config.toml
num_hidden_layers = 9
hidden_size = 64
num_attention_heads = 2
num_key_value_heads = 2
head_dim = 32
intermediate_size = 256
vocab_size = 8192
hidden_act = "gelu"
norm = "rmsnorm"
norm_place = "pre"
norm_eps = 1e-05
positions = "alibi"
qk_norm = false
attn_scale = 0.177
bias = "all"
tie_word_embeddings = true
parallel_block = false
init = "uniform"
init_std_qkv = 0.0377
init_std_o = 0.0089
init_std_up = 0.0377
init_std_down = 0.00445
init_out_by_depth = true
optimizer = "muon_variant"
learning_rate = 0.00311
beta1 = 0.95
weight_decay = 0.077
lr_head = 0.0125
max_grad_norm = 1.0
warmup_steps = 200
schedule = "wsd"
decay_fraction = 0.698
decay_shape = "pow"
final_lr_fraction = 0.0
batch_tokens = 16384
max_seq_len = 256
doc_mask = true
train_tokens = 115300000
max_steps = 7038
dataset = "wikipedia_en"
Each number is 128 + 32 x the weight over its row's rms, rounded and kept within 0 to 255. Layers, rows and columns count from 0. The size above them is the row's rms in percent of the matrix's.

# layer 3 attention query, 64x64, rms 0.145, rows 0-31, columns 0-63
size [ 70  60  59  60  68  69  58  60  58  49  62  63  68  52  67  74  67  67  76  71  65  69  59  58  69  65  59  51  72  59  73  68]
[[113  94 169 152 118 107 138 140  99 166 118 143 100 163 161 120 109 174 181 149 106  81 158 114 124 154 138 117 117  90  84  88 151 193 100 124 149  92 159  40  95 121 111 109 115 140  53 124 121 173 111 113 171  56 120  97 115 138 113  85 114 114 171 157]
 [ 84 120 112  96 117 150 167 152 140  84 104 109 122 153  94 129 187 123 105 125 146 106 132 177  91 141 158  85 153 138 115  69 167 150  97 183  56 141 109  83 111 120 156 166 117 147 100 126 130  74 184  94 164  93 144 119 170  85 119 129 174 195 150 108]
 [180 126 117 110 156  85 140 113 129 121 152 172 195 146 101 104 135 142 167  84 137 152  72 127 141 139 136 122 121 150 112  55 160 163 112 140  95 121  89 135  54 115 140 120 152 116 173 110  93  90 124  75 130 117 103  65 130 113  79 156 132 219 106 136]
 [119 161 150 121 124 124 130 123 113 150  73  91 102  75 125  78 140  76 112 190 139 163  78 106 110 128  81 150 165  98 120 125 121 158 141 159 121 139 127 124 172 104 120 101 189 106 120 164 186 158  87 121 164 139 132 118 108  62 173 182  98  52 157 114]
 [118 110 133 179  89 188 216  92 126 132 135 126  85  69  97 119 175  72  87 112 120 123 113 163 102 148 102 190 108 103  78 146 144 121 164 156 167 124 156 124 132 150 116  94 112 137 131 101 114 111 173 167 171  99 130 128 174  65 121 175 150 130 110 119]
 [164 156 129 138  69 131 129 175  66 117 104  76  86 109 142 126 150 143  94 168 162 147 157  98 190 176 114  71 132 112 147 135 126 214 139  94 125 182 117 102 120 135 149 134 169 146  74 131 117  86 163  71 169 142 136  80  96 108 139 106 125 145 143 129]
 [175  89 146 135 134 192 162 110 138 101 136 109  75 134 145  51 129 112 125 128 152 138 131 143  98 185 131 127 129 144 157  98  93 183 141 114  71 138 110 116 142 242 131  98 146 109  75 110 147 149  98 189 141 132 127 112 169 117 143 142 115  97  97 170]
 [113 104 132 160 173 110 154 172 131 115 161 191 150  93 168 188  73  92  73 134  97 156 125 117 176  88 131 144 147 150  96 109 109 146 106 137 161 114 161 149  75 161 149 121 134 128  44 127 152 141 125 192 130 147 163 176 156 143 169 121 149 136  71 134]
 [149 132 147 138 162 217  53 130 127 107  66 168 124 183 156 132 134  76 167 105 155 151 131 171 168 191 129 134 148 165 133  92 150 136 123 149  92 119 112 183  97 176  82 177 182 113 103 123 138 161 145 100 140 131 150 142 144 105 133 108 118 123 110  90]
 [155 130  98 133 117 148 100 161 158 101 145 101 120 130 102  87 110  99 139 155 151 123 141  91 108  87  92 116 125  68 111 132 141 118 185 165  70 127 118 128  98 135 178 154 126 142 140 107 103 103 110 127 120 156 132 185  49 203 133 134 169 102  77 223]
 [137 131 128 184 142  88 170 113 148 107 122 176 125 147 153 119 165 174 158 128 130 108 155  95  86  46  78 112 166 144 165 113 154 171 113  98 158  85 140  90 146 118  97 146 112 236 108 166 118 132  96 135 144  98  92 145 124  66 108 110 144 131 151 114]
 [136 122 124 125 186 115 117 156  73 119 102 164 125 117 123 122 169 136 132  88 147 126 138 147 143 129  82 185 171 109 170  79 138 170 124 127 125 107  60 114  81 101  60 166 148 144 124 150 164 137 109 183 183  98 105 127  99 118  69  81 141 123 196 169]
 [166 191  97 130 106 139 112 163  99 183 118 103  77 126  97  81  76  92 150 155 166 115  69 121 142 110  83 139 167 166 118 151  74 161  62 147 142  98 151 108 145 171 133 181 119  92 142  78 109  90 120 137  92 121 103 168 168 123 145 143 156 131 102 100]
 [ 68 180 110  85 127 158 126 134  81 127  64 142 114 107 174 160 147 166  91 140 154 132  99  79 114 132 172 120 127 156  92 211 138  90 208 152 148 164 146 183 129  74 136 141 128 118 159 134  79  85 106 105 148 135 121 129 109 148 146 142 133 175 129 132]
 [109  92  64 117 134 156 167 153  65 141  97 158 120 113 150 108 159 152 148  94  70 138 106 159 127 128 100 147  73 178  93 134 100  71 138 130 136 178  80 138 129 104 107 126 109 125 134 134  47 222 118 128 133 108 124 156  79 161 105 129 114 118 110  86]
 [ 84 152  82 109 139 125  71 181 184 146 127 164 119 144 168 139  91  92 110 144  96 123 136 146 158 121 116 166 143 128 143 237 142  85 184 159 141 118 104 136 136 110 199 116 136 122 119 126  83 124 135 132 156 125  51 114 138 110  65 125 113 105 151 150]
 [137 129 135 136 169 145  96  70 101 132  89 150 161 114 130 136 178 120 142  98 137 172 102 128  87 137 164 127  71 116 130 171  63 124 140 101  71 115 141 126 207 141 120  63 194 164  71 135 117 169  88 119 160 178 137 141 130 107 149 127 102 100 154  89]
 [111 121 175  94  99 128  67 122 131 111 137  95 194 120 165 170 152 108 100  52  75 109 152 131 132 130 142 178 176 158 164  85 102 123 145 143 164 188 108 157 116  95 149 124 149 149 137 143  94 148  58  75 101  97 134 119  94 155 135 141 106 168 138 177]
 [180 170 150 160 169  99 152  82 116  58  75 164 133  91 125  92 150 113 113 118 199 148 134 112 137 122  98 143 157 108  95 102  69 160 128 136 153  71 131 126 128 126  77 156 127 168 105 131 115 132  99  97 148  62 136  94 101  58 113 124 151 120 103 178]
 [127 161 109 115 117  95 161 155 103 166 125  93 125 161 116 101 119 130 115 135 193 139 109  44 130 169 121  76 133  92 149 131  82 144  90 111  79 115 129 111 110 105 166 170 123 126  58 102 207 125  76 178 134 109 126  91 108 136 119 103 193 164 125 157]
 [125 119 137 121 111 127 126 128  57 189 160 255  89  86 146 131  97 144  78 148  82  92 112  92 144 158 151 101 157 133 146  72 111 139  92 116 171 121 143 124 129 124 111 128  94 105 112 139 129 135 103 159 131 126 143 164 128 106 130 119 114 109 166 160]
 [176 106 134 145 187 165 137 115 111 148 150 129 153 116 143 133 126 118 116 126 130 203  88 122  95 136 110 121  80 103 140 132 131 165 158 169 131 101 180  94 142 102 144 121 168 132 142 194 170  86 102  80 117 154 177  50 137  66 150 190 147 148 177 130]
 [139 124 104 130 145 132  86 182 128 113 138  89 118 110 129  70 145 143  63 123 169 143 160 153 128 160  83 185 127 149  90 144  80 140 159 105  98 129  70 177  85 127 100 143 166  97 118 146 148 161 119 188 159 159  99 189 157 214 139 124 144 142 123 156]
 [140  98 129 169 151  95 174 115  95  90 111  51  93 125 118  79 169 117 199 114 147 138 208 168 147 128 110 143 163 110  95  87 147 116 133 130 174 107 142 136  69  81 153 133 109 102 127 143 137 111 140 102 127 157  74 153 143 133 131 126 142 153 167 209]
 [156 160 113 129 142 129 120 179 113 155 133  83  76 123 106 160 126  51 157 125  97  57 117 175 169 141 165 159 140 158 120  80  82 132  98 181 146 117 155  86 203  80 133 109 127  86 134  88  89 165 110  85 121 138 165 135 110 125 157 151 127 158  94 136]
 [106 184 151 124 118 117 138 126 123 134 149  41 186  55 111 165 158 158 138 124 128 151 143  65 129 190 115 121 130 119 156 137 182 144 122 111 143 149 115  75  44 122 171 135 137 186  91 127 124 103 107 140 115  86 123 165 147 172 137  75 120 117 128 120]
 [ 82  57 131 157 145 122 147 156 156  87 139 100  88 135  79 152  92 119 140  91 124 105 109 127 141 185 198  96  83  90  81 121 121 117 139 120 118 153 100  98 117 158 129 113 112  60 132 126 144 113 124  92 156 103 104  75 166 183 114 193 157 185 155 115]
 [100  88 151 137 119  99  64 204 199 111 145 140  97 126 114 142  92 146 154 101 138 130 136  69  98 110 139 101 124 167 144 196  82 124 138  97 131  55 114 164 171 151 139 125 141  98 136 134 144 124 163 106 114  84 130 162 188 149 133 156 126 139 169  67]
 [131 173 131 167 139 177  86 146  92 172  88 154 140 110 186 122 128 156 192 210 101 128 112 122 104 150 121 138  88 147 124 119 150 152 131 171 111  99 172 102 131 139  95  95 131 172 118  84 106 189  99 132 144 154 118 140  95  98 101  66  90  67 139 161]
 [159 126 126 184 165 104 136 107  18 127 164 103 121 122 116  90 142 133 145  84 142 142 136 162 103 156 180  83 173 137 171 147 107 148  59  92 161 175 144  82 134 165 144  92 136 152 119 139  94  77 100 133 154 148 174 166 116 127 154 160 115 145 129  98]
 [131 153 106 168 129 155  79 106  89 135 160  95 152  42 120  81 109 109  82 139 142 175 136  94  74 141 130  88 129 141 166 159 120 142 193 132 142 129 130 115 106 115 189 117 102  97  95 121 150 101 157 130 128 103  80 140 179  88 106 126 155 174 128 210]
 [108 101 165 122 118 150 165 146  78 124  89 188  90  88 176 117  91 160 183 127 120  90 166 166 151 121 114 101 140 156 153  98 175 178 112 119 132 119 119  87 144 139 162  78 151  65 173  86 124  98 122  60 109 150 105  92 119 124 129 147  75 128 136 184]]
# layer 3 attention key, 64x64, rms 0.146, rows 0-31, columns 0-63
size [ 81  71  64  64  73  75  59  60  70  47  71  72  74  53  68  78  66  69  80  81  74  74  59  62  73  64  59  58  76  53  76  65]
[[ 83  67 130 104 148 123 200 132  92 125 141 126  92 131 159  86 103 134 178 124 104 133 148 115  78 153 136  79 108  56 112  84 168 138  73 150 170 139 188  68  94 116 150 119 141 110 118 132 150 147 148 114 146 130  98  86 164 175 123  95 100 108 175 160]
 [103 111 163  98 154 140 172 143 139 151 142 155  90 184 104 161 144 107 133  85 127  95 111  99 136 107 125  97 160 108 122 103 167 144 161 127 114 157 156 114 122 122 183 101 103 136 101 124 134  86 190  82 117  35 175  79 113  85  88 173 184 179 111 118]
 [178  87  74 136 146 161 122 155 114 145 154 169 146 195  93 131 133 140 211 102 158 168 110 152 164 145 113 129 113 141 130 109 172  99  78 171 152 105 109 128  76 108 141 134 166 117 184 107 130 101  88  86 118 141 145 100 137  81  92 151 143 200  90 131]
 [ 55 161 171 102 102 126 102 111 111  66  63 170 112 108 139  99 179 131 104 190 150 113 126 148 143 108 110 105 130 112 110 179 142 157 155 152 130  82 157 130 158 105 125 103 140  77  56 102 114 136 109  89 157 125 148  68  91 102 139 139 143 113 186 162]
 [115 147 127 116  93 135 154 112 152 105 176 177 148 121  82  94 141 119  91 136  82 103  88 135 119 107 100 193 117 153  93 100 114 124 190 177 124 146 154 117 194 136 122 105 100 120  76 113  65 164 165 117 158  69 133 152 159  41 118 145 143 121 100 156]
 [116 110 173 110  85 159 160 109  98 112  86  69 126 169 139 148 165 112 150 107 162 129 137 166 100 187 170 124 119 139 130  77 123 182 135 154 121 217 128 117 111 164 151 123 130 140  71  93 140 103 163  92 114  43 167 108 155 157 124 115 116 163 106 157]
 [ 93  99 184 124 107 139 141 130 107 133  94 150 116 143 168  72 174  75 146 173 147 138  92  89 101 169  95 122 147 106  75 127 100 203 139 170 129 153 157 164 143 126 174 113 113 152 119  69 107 151 124 128  64  82 132 173 129  68 124 106 109  97 123  83]
 [182 108 126 184 155  87 170  93 109 169 174 156 171 122 152 158 159  96  43 148 114  80 118 142 106 155 160 152 171 158 153  90 128 159 105  87 161 131 170 135 126 186 100 127 155 115 131 128 166 137 119 182 176 140 161 174 158 135  86 124 113 121 103 107]
 [143  81 166  93 153 165  99 141 144 105 112 175  61 151 176  99 160 140 118 140 121 117 122 154 140 120 116 130 136 111  94 110 119 161 147 127 105 115 125 137 138 172 105 105 186 115 183 114 189  75  74 108 104 118 106 129 127  96  85 200  62  80 170  85]
 [ 65 125 169 109 155 121 147 156 157  58 135  34 179 117 144 126 152 174 128 149 156 104 181  91 130 149 140 132 174 167 135 191 169 122 125 130  93 133 108 192 106 150 139 110 118 146 129  94 108 186 127 128 108 110  99 152  85 116  75 110 142 153 122 105]
 [113 112 124 125 115 104 185  86 121  90 156 137 146 108 137  89 158 195 135  64 140 107 110 113 125  37  89 126 164  74 126 120 170 125  78  66 142 110  93 111  99  85 127 102 156 146 111 152 123  93 172 159 167 106 150 103  76 111 145 108 180 125 132 102]
 [103  76 117 141 163 152 125 114 125 119 155 207 118 165 153  61 153 154 159  94 132 139 163 139  86 169 123 154 166 147 121 112 150 190 127  97 153  95  81 104  68 165 116  97 142 123 136 170 120  90 104 138 160  73 115 122 123 161  86 105 171 158 129 197]
 [143 181 153 129 167 133 147 170  76 135  97 136  67  94 145  85  83 135 158 193 182 102  92 138 162  59 105  97 119 137 154 141 121 112  98 127 123  61 182 130 122 147 138 158 153 110 133  56 155 144  88 123 105 151  73 168 113 102 133 147 114 129 151 114]
 [ 72 140 117 136 138 119  57 146 116  88 142 132 163  81 149 185 114 150  49  92  93 154 163 132  92 109 117 131 104 115 175 181 165 106 153 149 160 145 145 116 129  64 150 130 199 143 105 180 144  94 119 118 145 159 137  98 155 109 119 154  84 171 162 113]
 [ 94 118 112 106 147 173 141 110  48 146 125 165 134 140 158 141 158 157 131 147  39 145 127 156 103 113 115 168  86 140  99 200 113  55 130  90 134 162 129 126 147 113  79  88 153  95 175 141 111 151 105 132 151 170 106 128  97 153 130 153 106 120 198 100]
 [126 130  72 162 105 136 117 135 152 149 143 147 166 153 131 180 130 102 113 166 143 143 178 150 143 124  59 137 126 121 118 197 115 142 185 124 117 133 108  98 123 158 115  99 170 117  82 140 124  91 195 176 180 179  54 110 124 124  67  74  98 107 124 121]
 [146 107 183 153 110 136  87 104 113  93 138 121 101 102 157 150 167 142 120 106 113 141  90  75 133 126  68 115  94 136 119 160 105 145 151 111 140 139 149  76 213 121  61  97 134 130 127 186 111 131  81  95 129 161 177  89 101  76 136 119 103  96 155  53]
 [131 105 119 105 116 161  85 189 181 151  67 120 131 116 144 164 123 142  91 108 127 131 155 150  85 141 105 124 153 138 195  97 146  84 143  95 172 126  82 127 119  80 138  93 186  66 159 145 119 139 147  76 136 183 160 125  74 136 158 149  81 114 101 176]
 [204  97 170  83 117 123 116 127 151 101 139 162 164 119 146  56 130 157 121 107 140 130 138 112 105 114  98 168 111 107 147  53 169 142 152 137 171  59 144 144 123  82 115 147 146 113 102 103 129 111 119  87 158  52 114  81 121  75 122 108 150 113 163 181]
 [120 179 114 162 134  67 119 159  89 140  81 147 118 143 155 138 119 166 189 158 119 127 124  26 123 149 128  63 138  98 173 147 117 182  79 135 119  95 129  96  87 114 125 147 108 134 100 106 176 186  98 149 133 115  99 104 124  66 109 119 129 168 133 148]
 [ 96  94 114 113 139 129 170 152  93 152 112 202  58  88 159 166  62 154  59 131 135  93 110 128  84 142 135 138 162 151 156 135 155 155  64 155 164  90 150  79  92 134 134 138 127  83 101 122 178 114 122 165 152 141 121 138 146 145 109 168 131 140 187 154]
 [108 113 132 162 141 119 142 121 117 102  51 125 120 103  94 138 162 151  99 145 147 104  78 128  86 126 112 119 127 101 152 163 146 148 108 152 127  70 100  86 154  97 117 106 129  90 134  93 127  97 116  55 154 166 146  67 110  43 166 184 156 196 128 161]
 [ 84 134 141 151 157 112  84 129 113  67 147 130 110 157 144 121 188 104  94 134 154 161 177 122 116 143 120  88 156 175 146 166 105 158 182 104 161 151 152 196 127 152  86 149 162  93 152 165 101 186 153  98 116 135  76 183 141 135  70 119 133 137 184 142]
 [ 87 132 106 158 113  87 128 185 155  68 183  82 134 183  82 118 170 141 158  97 127 109 197 150 154  77 123 141 164  85 126 125 188 180 154  89 153 120 117 139 132  97  99 118 106 108 131 108 118 145 179  80 142 107 100 116 106 111  85 164 101 110 161 157]
 [132 168 142 136 142 137 103 151 104 185  99 106 113 140 163 132 125 136 130 171  92  40 111 172 177 137 139 156 126 153 105  64 178  88 132 146 129 157 171 107 167  99  93 123 118  79 124  79 148 157 163  50 151 145 145 135 115 118 115 130  91  53 107 135]
 [147 127 113 167 120 116 130 145 110 150 154  58 144 148 135 199 162 138 146 112 106 122 172 106 124 154 120 117 163  98 190 123  77 115 112 138 140 146 131  70  47 150 153 137 134 211  78  97 125 139  76 117 137  82 165 152 100 109 140 109 151 161  96 179]
 [ 54 134 121 120 136 126 130 135 154 161 145  94 109 148 121 155 144 122 156 133 104 132 169 130 149 178 147 117  73 117 106 138 107 107 138 131  97 115 162 121 126  78 167 146  78  87 138 116 212 161 177  48 118 100 143 133 212  91 125 155 161 186 143 104]
 [110 134 136 103 167 131  63 120 157 127 107  86 101 141 140  94 161 142 113  85 169 161 131 112 115 103 114  89 125 114 184 188  85  70  86  90  81  68 144 140 148 121 115 178 170  90  91 107 158 134 148  89 147 149 109 147 199 162 134 125 142 113 163  76]
 [133  91 164 166 130 151 144 141  93 125 150 137 123  81 182 107 119 143 133 164 122 122 110 150 122 126 132 136 117  94 132 137 194 159 147 163 112 167 155  69 131 147 143  40 198 191 124 123  98 109  79 124 142 160 111 133  79 131 106 101  86  59 185 110]
 [142 113 145 126 107 132 189 142 134 152 106  97  48  84 107 189 148 203 134 143 139 126 163  99 134 116 134 122 125 146 146 154 157 144  73  81 212 113 168  83 134  72  74 128 114 100 117 120 137 101 110  80  92 135 127 119 111 120 147 132 114 175 182 114]
 [160 171 135 175 119 176  91 200 117 151 106  94 149 109 108 119 126 121  96 159 167 190  98 135  84 191 107 127 152 117 144 144 137 192 150 148 143  90 154  68  89 142 112 143 122 151 131 141 100 102 173 111 170 106 117 151 152  67 100 101 177 178 105 130]
 [ 91  96 167 123  70 152 114 137 111 107 133 117 143 139 138  96 120 135 182 131 123 129 122 191 109 136 149 128 192 100 130  81 214 167 115 148 136 125 181 140 110 157 166 105 136 122 177  80 115  46 182 120  92 152 160 129 157 177 134 151  74 143 135 132]]
# layer 3 attention value, 64x64, rms 0.152, rows 0-20, columns 0-63
size [115 127 117 131 116 120 133 122 140 122 129 107 117 101 143 124 132 122 137  99 124]
[[117  95 130 101 127 142 122 160  91 170 162 117  99  83 126 135 118 104 142 166 132 194 128 135 134 175  96 148 161 215 184 102  86 100 118 115 101 126 129  98 165  77 138 139 134 180 100 160 133 132 156 122 202 109 175 143 187  92 151 105 174 155 131  94]
 [107 157 115 121 141  65 131  84 118 187  89  39 113 133 132 107  54  72 123 117  88 141 138 165 147  84  92 121 184 127 115 108 145 108 110 119 156 166 106 143 114 170 104 126 135 146  76 108 140 169 157 116 117  99 121 120 182 138 123  80 150 200 129 115]
 [146  86 137 164 129 102 127 124 134  97 129  96  90 137 109 101 115 109 105 154 126 105 143 202 116 151 147 149 147 121 190 129 165 126  76 121 193 182 150  75 162 162 131  97 150 169 131 168 173 169 152 123 120 125 119 193 148 180 106  90  76 168 162  82]
 [117  97 167 101 144  41 140 105 180 137 135 168 134  99 145 107  81 114 129 170 136 172  91 163 146 160 116  57 134 148 100 109 126 144 107 144 128 155 106 177 114 114 139  67 112 144 161 100 176 161 162 148 171 109  92  67 168  98 151 183 133 161 113 129]
 [153 108 185 166 125  64 128 104 138 164 108 132 127 143  81 135  90 107  75 118  97  97  69 105 192 140 143 104 116 152  67  98 118 109 100 132  87  39  94 155 166 122 115  68 105 156 136 185 144 127 121 140 143 126  73 126 173 129 136 145 145 133 145 152]
 [147 127 154 133 151 213 100 153 147  40 123 115  97 102  94  78  94 118  97  92 163 169 129 159 109 131 127 149  71 204 124 135 109 152 162  94 154 163 181  91 102  85 167 116 125 148 147 119 150 168 146 156 140 104 127 119 103 121 117  77 122  91 137  95]
 [178 153 147 143  58 149 110 136  94 102  92 177 165 173 115 182 112 169 140 122 140 130 106  83 162 181  97  93 119 135 133 158 105 179 133  78 145 167 175 136  80 154 100 124 172  72 169 129 121 155 192 108 122 130 127 133 131 181 108 112 158 129 136  83]
 [182  82 123 158 110 117 110  83 159 103 128  73  44 158 120 123 104 162 114 127 108  91  93 174 151 159 169 124 154 162 124 127 125 147 150 136  93  95 164 142 113 102 123  88 167  76 125  91 159 127 114  73 133 147 118 151 185 193 140 104 160  63 112 143]
 [143  66 157 189 172 125 154 116 148 174 134 108 131 143 132 127 102 121 100 123 122 181 142 154 147  99  91 100  63 156 151 170  95 106 100 203 144 145  79 173  94 123 106 173 121 167 141 202 151 177 145 136 134  92 141  91  89 101 110 162 144 135 108 110]
 [116 119 121 172  60 138  78  78  99 102 127 128 105 199 122 109 122 126 121 180 108 174 204 136 146 119 143 123 165 169 184 109 102 166 102 156  92 123 154 177 216 136 176 132 141 148 151 157 109 145 123 115 156  70 144 124 133  95  96 119 117 136 139 130]
 [167  93  98 127 158 118 158  97 157 132 108  83  72 194 145  99 134 170 102 225 127 123 121 159 143 132  84 103 140  97  79 123 136 106 127 111 173 124 108 171 108  65  88 185 121 135 177 145  76 123 129 164 127 143  99 131 120 101 144 151 167 139 103  84]
 [123 101 198 168 205 165 112  77 125 155 124 104 170 141 102  99 100 188  89 143 103 146 137 139 117 106 142 103 125  63 134  99 122 105 116 131 113  90  93  49 128 122 134 183  73  75 110 168 112  90 150 168 106 124 111 119 135 124 155 152 162 109 101 114]
 [139 106 189 113 156 107  81 146 144 120  71  95 129 112 138 151 119 174 158 131 101 117  93  79 139 106 111 116 131 146 106  82 135  83 218 122 119 110 112 217  78  69 162 134  70 139 108 102 109 141 149 114 113 135 122 162 163 145 125  95 147 189 126 147]
 [ 85 155 180  98 121 102  78 140 129 127 180 160 175 106 136 140 144 166 104 160 118 135 124 154 135 114 153  82 211 156 115 125 133  98 157  89 134 108 219  89 116 111 119 118  94 114  55 145 124 137  84  97 123 147 118 113 131  83 179  89 142 101  97  89]
 [179 119 131 128  63 184  74 139 153 111  84 120  85 170 135  88  60 103 103  58 130 140 137 157  97 130 143 146 152 159 142 124  87  88 135 132  91 125 115 133  84 141 144 116 135 115 131  27  86 136 183 106 164 124 136 107 150 112  94 105 153 119 107 151]
 [121 129 174 180  95  94 138 139 117 125 110 182 132 167 138 202 130 139 105 102 117 185 115 170 156 175 124 118 153  87 152 128 109 126  68 149 105 155 175 162 149 127 179 130 137 109 128 120 159 116 145  99 193 179  93  50 121  80 165 124 112 111  89 130]
 [117 152 179 105 199 128  88 119 139  87 114 121  81 130 148 163  93 151 132 115 125 130 116 194  88 125 108 165 148 130 111 141 133 167 147 118 198 187 176 170  85 140 145 129 159 111 119 114 114 190 143 184 124 133 148 124  62  83 148 163 129 146 102 184]
 [136 178 106 148 143 102 123 134  82 126 138  65 183  95 132 139 128  79 160  61 150 146 141  88 154  99 137 138 116 160 147 156 148 131 175 132  69 114 117  91 110 141  97 128  79 129 103 126 143 186 105  59 100  59 167 157 173 155  79 127  95 142 108 148]
 [144 115 136 151 123 205  95 133  88  66 149 160 199 210  97  99 124 141 154 136 133 108 131 156 131 133 149  86  49  97 160 147  63 126 122 138 148 126  69  89 115 130 105 116  82 137 107 135 132 171 149 164 127 118 110 150 127 167 116 102 116 153 171 161]
 [ 89 174  90 157 162  87 100  96 146 134 173  52 118 154 199 132 158 108 128 157 178 133 135 153 172 132 149 162 146  98 193 114 117 119 156 121 111  66 176 164 121  83  98 130 129 125 124 169  93 110 133 107  97 118 132 117  87 156 109 124  57  89 109 116]
 [135  89 139 155 117  86 128 114 136  78 163  91 154 229 127 179  83 166 172 135 104 133 130 154 131 149 152 118 135 122 102 144 138 116 137 126 180 105 156 161 176 110 140 110  77 131  43 152 118 125  66 112  97  96 104 161 158 122 193 112 104 123 117 149]]
# layer 3 attention output (transposed), 64x64, rms 0.134, rows 0-19, columns 0-63
size [121 121 111 133 118 131 140 130 147 129 134 111 124  92 137 129 143 119 143 102]
[[111  98 180 138 121 140 161  79 137 104 103 137 107 139 173 142 113 141 181  89  87  59 139 153 174  98 117 137 114  97  67 115 196 114 157 116 141 120 114 144  98 128  97  68 116 140 180 117  91 130 109  82 112 155 110  92  64 181  99 150  90 116 164 157]
 [145 125 147 107 160 167  91 141 118 105 162 180 144 138 156 153 177 174  84 134 160 145  95 171 128 125 145 137  63 139 149 156 156 154 168 139  79 111 116 129 131 116  51 134 171  95 174 157 153  56  86 110 121 193 146  96  65 128 118 128 107 114 163 131]
 [115 131 113  63 157 174 127 117 137 128 112 129 178 143 155 130 144 130 134 105 122 139 101 107 133 119 131 116 123  81 123 124 147 105 140 192  84  85  98 171  93  84 118 173 111  77 125 105 152  62 142 123 148 115 161  34  76 131  99 117 173 136 106 212]
 [182 172  74 132 106 172  92 150  95 125 116  79 117 140 148 108 157 168 173  80 141 111 187 109 140  92 136 149 107  83 171 141 176 122 167  75 137  99 111 103 165 132 122 117 130 145 145 158  74  85 117 131 105 166 138 165  71 166 158  90 110  88 130 178]
 [129 152  69 122 126 171 167 164  74 140 155 110 130  90 179  91 152 130 160 138 126 149 119 166 116 112 115 128 158 173 140 144 146 162 111 110 161 200 138  94  99 145 162 119 169 117 161 127  31 113 136  84 130 173 150 133  44 121 118  89  88 116 114 125]
 [109 140 112 152 105  85 157 117 134 171  73 149 145 187 137 135 144 140 182 112 120  83 148  67 110 143 117 109 195  69 173  71 145 133  57 159 145  88  81 127 126  90 117 142 102 112 147 154 176 151  78 108  92 126 153  84 124 115 119 164 127 166 118 158]
 [140 140 116 145 203 117 174 133  71 160 125 101 103  77 133  73 151  87 112 139 125  97 131  98  80 131 131 168 154 123  77 122  95 113 175 122 179  86 130 107 145  67  64 147  70 145 101 139 124 132  98 143 168  90 129 130 112 103 128 164 188 137 157 167]
 [100 135 103  92 155 115 156  99  67 144 131 179 157 107 133 126 177 127 109  98  85 175  81 105 112 111  96 164 117 118 130 145 142 124 111 129 171 137  75  93 121  80 163 124 136 195 121 216  94 113 127 154 151  93 149  87  76  71 115 107 120 172 164 148]
 [130 170 183  59  97 130 108 162 129 108 116  99  99 115 131 139 110 184 141 194 149  62 102 117 142 110 136 138 152 134 161 111 218 168 121 134 129 109 186  80 126  87 168 129 140 145 111  80 135 117 117  95 106 143 118 124 101 159 151  68  99 108 145 183]
 [ 73  99 130 106 155 138 139 155 149 140 163 151 183  89 104 171 136 155  96  96  63  60 105 146  90 114 184 145 111 126 121 124 182  67 183 158 153 159 136 110 102  91 144  69  89  97 130  89 104 124 106 140 124 136 123 138 124 204 112 161  99 146 134 146]
 [118 151 138 144 105 149  91 163  58 156 116 124 140  76 145 172 121 104 126 122  95 156 144  77 138 215 171 101  81  96 162 144 126 179 192 123 109 150 138  70  93 140 167  84 153 125 105 114 153 103 104 113 153 101 116  83 142 139 115 105  82 162 171 158]
 [132 181 114  96  88 103 123 136 108 125  95 140 166 152 126 147 139  90 126 131 133  97 113 133 173 179 129 176 174 163 154  93  99 171 154 145  65 188 157 134 112 186 150 138 144 190 156  79 149 133  76 118  91  79 146 137 156 168  65 109  98  96 134 147]
 [156 109 129 168 131 152 155 105 106  87 142 160 160 146 118  99 206 125 116 136 109 136 175 194 110 136 109 161  86  78 161 128 122 174 129 137 145 122 158  66 147 151  91  77 172 151 140 121 130 123 101 137 140  65 158 114 130  54 137 124  65  73 129  89]
 [160 113 100 127 141 143 128 124 137 102  88 159 133 175 126  76 185 102 152  86 167 125 150 150 122 111 100 165 125 132 113 136 129 170 183 112 110 132  49 174 113 138 124 113 146 108 226 166 114 174 163 145 149 121  77 133 156 163  59 148 122 140 174 159]
 [ 99 121 128 132 169  55 188  91 112 135 177 115 171 124 122 190 156 174  81  96 102 109 131 107 108 106 137 136 114  94 131  93 165 123  95  97 187 153 171 136 131  87  97 121 142 148 142 202 169 151  72 140 102 138 170 125 106 134 177 136 122 153 169  94]
 [131 131  77 129 144 130 151 116 110 126 134  44 171 118 117  96 106 162 143 137 120 136 138  95  77  59 101 140 106 117 142 184 166  96 141  97 146 125 142 120  44 127  95 147 119 171 159  96 113 150 144 147  78 123  94 185  94 192 100 108 158 173 140 163]
 [142 117 120 137 121  89 117 105 152 110 135 109 145 150 105  78 146 145 173 133 158 156 136  41  97 101 142  99  84  62 218 161 118 119 110 114  71  64  82 105 176 120 155 103 127 144 117 116 153 100 106 119 109  99 124  64 162 156 112 132 121 120 183 126]
 [114  95 130 109 127 169 137 144 181 117 114 218  53 169 149 127 136 173 100 154 129 104  86 172  89 105 101 164 168 164  87 109 146 117 111 163 133  95 152 165 160 114 105 155 131 153 135 173 116 137 129 171 137 129 162 143 146  71 172 171 112  61 115 128]
 [141 176 141 108 151  86 164  97 173 140 121 101 145  75 105 136 133  66  80 138 142  74 139 149 152 123 136 186 227 139 148  82 140 154 161 159 131 137 149 151 161 141 176 136 123 100 139  95 142  95 102 144  90  95 163 102 138  99 143 168 137  98  65 161]
 [133 117 116 105 130 140 127 134  96 149 126 255 146 158  99 119  95 142 117 149 122 137  82  83 116 124 120  63  86 119 118 118 179 149 159 153  88 166 186 106 106 165 177 110  99 158 136 111 130 135 164 187 155 145 101 140 160  76 107 140 137 128 127 138]]